config.toml
rope_base = 1020.0
qk_norm = true
bias = "none"
warmup_steps = 0
doc_mask = true
dataset = "wikipedia_en"
Each number is 50 + 15 x the weight over its row's rms, rounded and kept within 0 to 99. Layers, rows and columns count from 0. The size before them is the row's rms in percent of the matrix's.

# layer 5 MLP gate, 1216x448, rms 0.255, rows 850-858, columns 0-55
103:50 41 41 30 76 45 48 53 56 43 26 52 48 65 39 54 56 29 47 45 40 51 25 31 69 61 29 60 45 37 82 48 80 74 45 31 31 36 64 58 62 56 50 44 59 40 70 51 38 61 72 31 25 56 38 55
094:71 81 53 60 40 45 53 41 40 63 62 72 43 46 51 47 48 57 33 17 51 53 73 05 54 59 51 44 58 67 48 64 48 67 39 59 68 47 51 70 39 45 43 41 51 66 34 41 82 32 27 54 55 49 34 60
103:52 42 35 73 34 32 24 39 52 50 50 38 72 61 49 65 45 52 44 46 77 62 44 45 23 62 32 29 49 54 59 23 42 46 30 29 48 47 35 39 78 32 23 64 14 65 57 65 26 49 75 66 37 75 74 36
102:61 61 39 71 51 27 44 54 56 53 75 87 88 46 33 58 57 36 53 34 47 70 33 78 46 42 47 64 30 39 56 61 47 30 60 37 80 58 64 89 56 50 44 34 53 74 66 53 39 56 77 69 47 68 60 59
101:64 75 65 53 64 74 59 58 99 41 45 55 55 70 89 22 48 70 53 46 52 54 54 24 39 59 45 35 72 38 49 52 46 57 76 65 49 40 59 41 58 71 57 44 52 46 62 59 67 43 27 18 40 55 45 40
098:36 50 69 68 47 73 68 61 51 70 41 42 54 60 64 66 48 47 62 59 69 34 32 24 46 83 30 17 44 53 66 64 34 37 37 65 58 28 31 43 60 47 29 48 34 32 52 58 53 45 55 45 44 44 53 59
101:67 67 70 68 52 54 21 32 54 41 26 42 48 60 58 14 58 66 50 34 40 52 73 41 43 61 33 62 65 46 50 19 10 54 54 71 58 51 67 29 24 23 31 52 49 59 35 38 44 27 40 59 39 33 45 57
110:73 53 30 49 38 54 59 29 65 37 70 40 54 44 57 57 58 72 50 63 58 56 66 64 62 41 65 35 54 72 69 75 86 29 43 52 61 53 52 71 40 49 69 45 27 45 73 67 46 19 39 50 71 44 52 53
102:28 32 66 47 52 24 62 46 45 68 44 68 42 72 50 65 88 32 67 68 36 44 63 45 44 38 37 55 55 66 33 57 84 94 33 30 85 51 54 31 45 49 60 39 80 29 59 61 70 51 38 58 47 54 57 27
# layer 5 MLP up, 1216x448, rms 0.255, rows 850-857, columns 0-55
107:65 46 53 54 69 50 38 46 43 44 07 37 34 81 32 51 41 49 39 23 47 48 62 65 30 53 20 64 45 33 63 50 64 47 44 42 45 61 59 36 36 53 69 78 44 60 47 47 62 36 45 71 41 84 67 49
094:61 52 73 67 35 58 51 55 45 48 52 59 43 47 67 53 42 46 49 38 21 62 27 57 33 49 45 38 33 81 24 66 58 60 59 78 39 63 43 49 24 40 63 35 44 38 27 21 59 16 53 54 53 39 62 89
095:49 42 31 66 52 18 56 46 55 61 44 38 75 39 55 10 48 66 44 44 67 40 52 47 46 73 40 29 69 50 50 27 58 48 63 80 49 50 45 51 45 56 32 53 47 46 53 44 47 70 49 78 42 31 43 45
098:74 43 62 32 41 38 14 43 46 26 42 66 50 68 94 49 56 47 58 37 29 35 68 87 51 29 50 51 32 60 54 71 19 45 49 51 44 41 69 41 34 38 69 76 61 39 38 50 72 54 47 57 60 47 73 65
096:63 74 64 53 45 39 49 62 74 34 50 58 61 46 68 35 39 55 58 68 39 16 57 55 28 50 56 40 63 35 59 30 77 44 58 73 14 55 21 48 72 50 12 48 34 34 29 51 54 12 40 39 63 63 57 57
101:44 66 34 34 37 65 26 44 75 65 18 52 58 23 37 67 57 56 54 50 62 76 71 45 74 68 58 66 39 50 41 31 56 54 40 57 48 34 42 65 39 73 52 52 53 56 56 31 62 72 24 80 59 61 56 69
098:17 63 53 35 49 54 74 31 39 62 27 60 47 54 45 54 63 39 34 28 61 47 23 50 36 49 62 60 34 28 55 31 77 68 47 33 34 78 48 34 66 75 12 38 37 44 27 47 45 39 55 30 53 42 26 95
108:57 44 35 85 70 39 39 70 43 74 53 52 53 40 65 48 48 47 35 56 35 51 25 20 29 17 44 47 49 50 46 44 26 95 43 62 63 55 25 55 63 70 57 24 54 44 53 36 32 64 70 52 14 58 40 65
# layer 5 MLP down (transposed), 1216x448, rms 0.295, rows 850-857, columns 0-55
103:43 27 57 46 66 32 55 42 35 35 49 39 52 56 31 25 53 70 59 48 72 42 48 77 74 64 84 64 77 70 34 48 55 78 50 38 27 61 52 31 62 60 49 44 60 49 69 52 44 55 42 19 23 65 53 38
095:40 54 26 41 58 35 66 22 41 39 41 39 28 36 15 48 12 50 47 76 53 72 38 82 49 67 91 69 67 60 60 55 52 50 34 32 57 63 67 71 42 68 40 47 30 58 61 61 42 51 00 74 63 64 38 34
102:26 33 75 36 62 43 93 50 44 79 59 56 42 38 52 29 39 50 53 70 48 50 74 46 56 53 34 37 53 67 60 48 35 30 74 38 30 74 53 36 31 47 53 42 50 58 36 43 63 46 71 57 35 40 31 44
099:23 59 42 61 44 47 27 46 46 66 74 49 61 67 58 57 54 46 25 66 72 00 52 40 40 58 58 52 40 59 45 67 66 55 47 56 32 40 53 24 40 21 60 63 25 70 68 43 50 21 55 43 62 34 53 57
096:48 46 82 71 38 42 65 76 40 54 58 37 41 53 70 57 47 76 49 27 48 35 45 52 54 69 47 70 74 64 85 41 33 53 52 53 51 59 68 47 49 63 24 67 44 29 66 61 32 45 73 99 53 42 62 40
104:61 42 16 63 41 30 40 42 45 23 47 69 51 66 32 58 54 69 47 57 79 50 41 43 57 43 88 39 63 41 59 23 39 51 50 20 59 40 84 81 52 36 60 61 42 31 44 55 65 50 20 41 67 34 39 49
101:65 62 61 45 67 74 64 58 47 56 43 68 75 70 54 53 64 41 43 72 47 60 50 61 46 75 39 63 45 51 34 62 47 45 75 59 32 61 47 47 33 11 37 83 38 49 36 45 49 76 61 41 61 67 27 51
105:51 46 62 46 42 33 76 52 47 84 64 36 64 51 64 46 54 51 69 48 29 68 75 51 64 40 55 47 62 33 42 53 67 40 65 40 42 44 49 69 41 59 65 38 57 48 62 45 60 62 29 65 61 52 36 53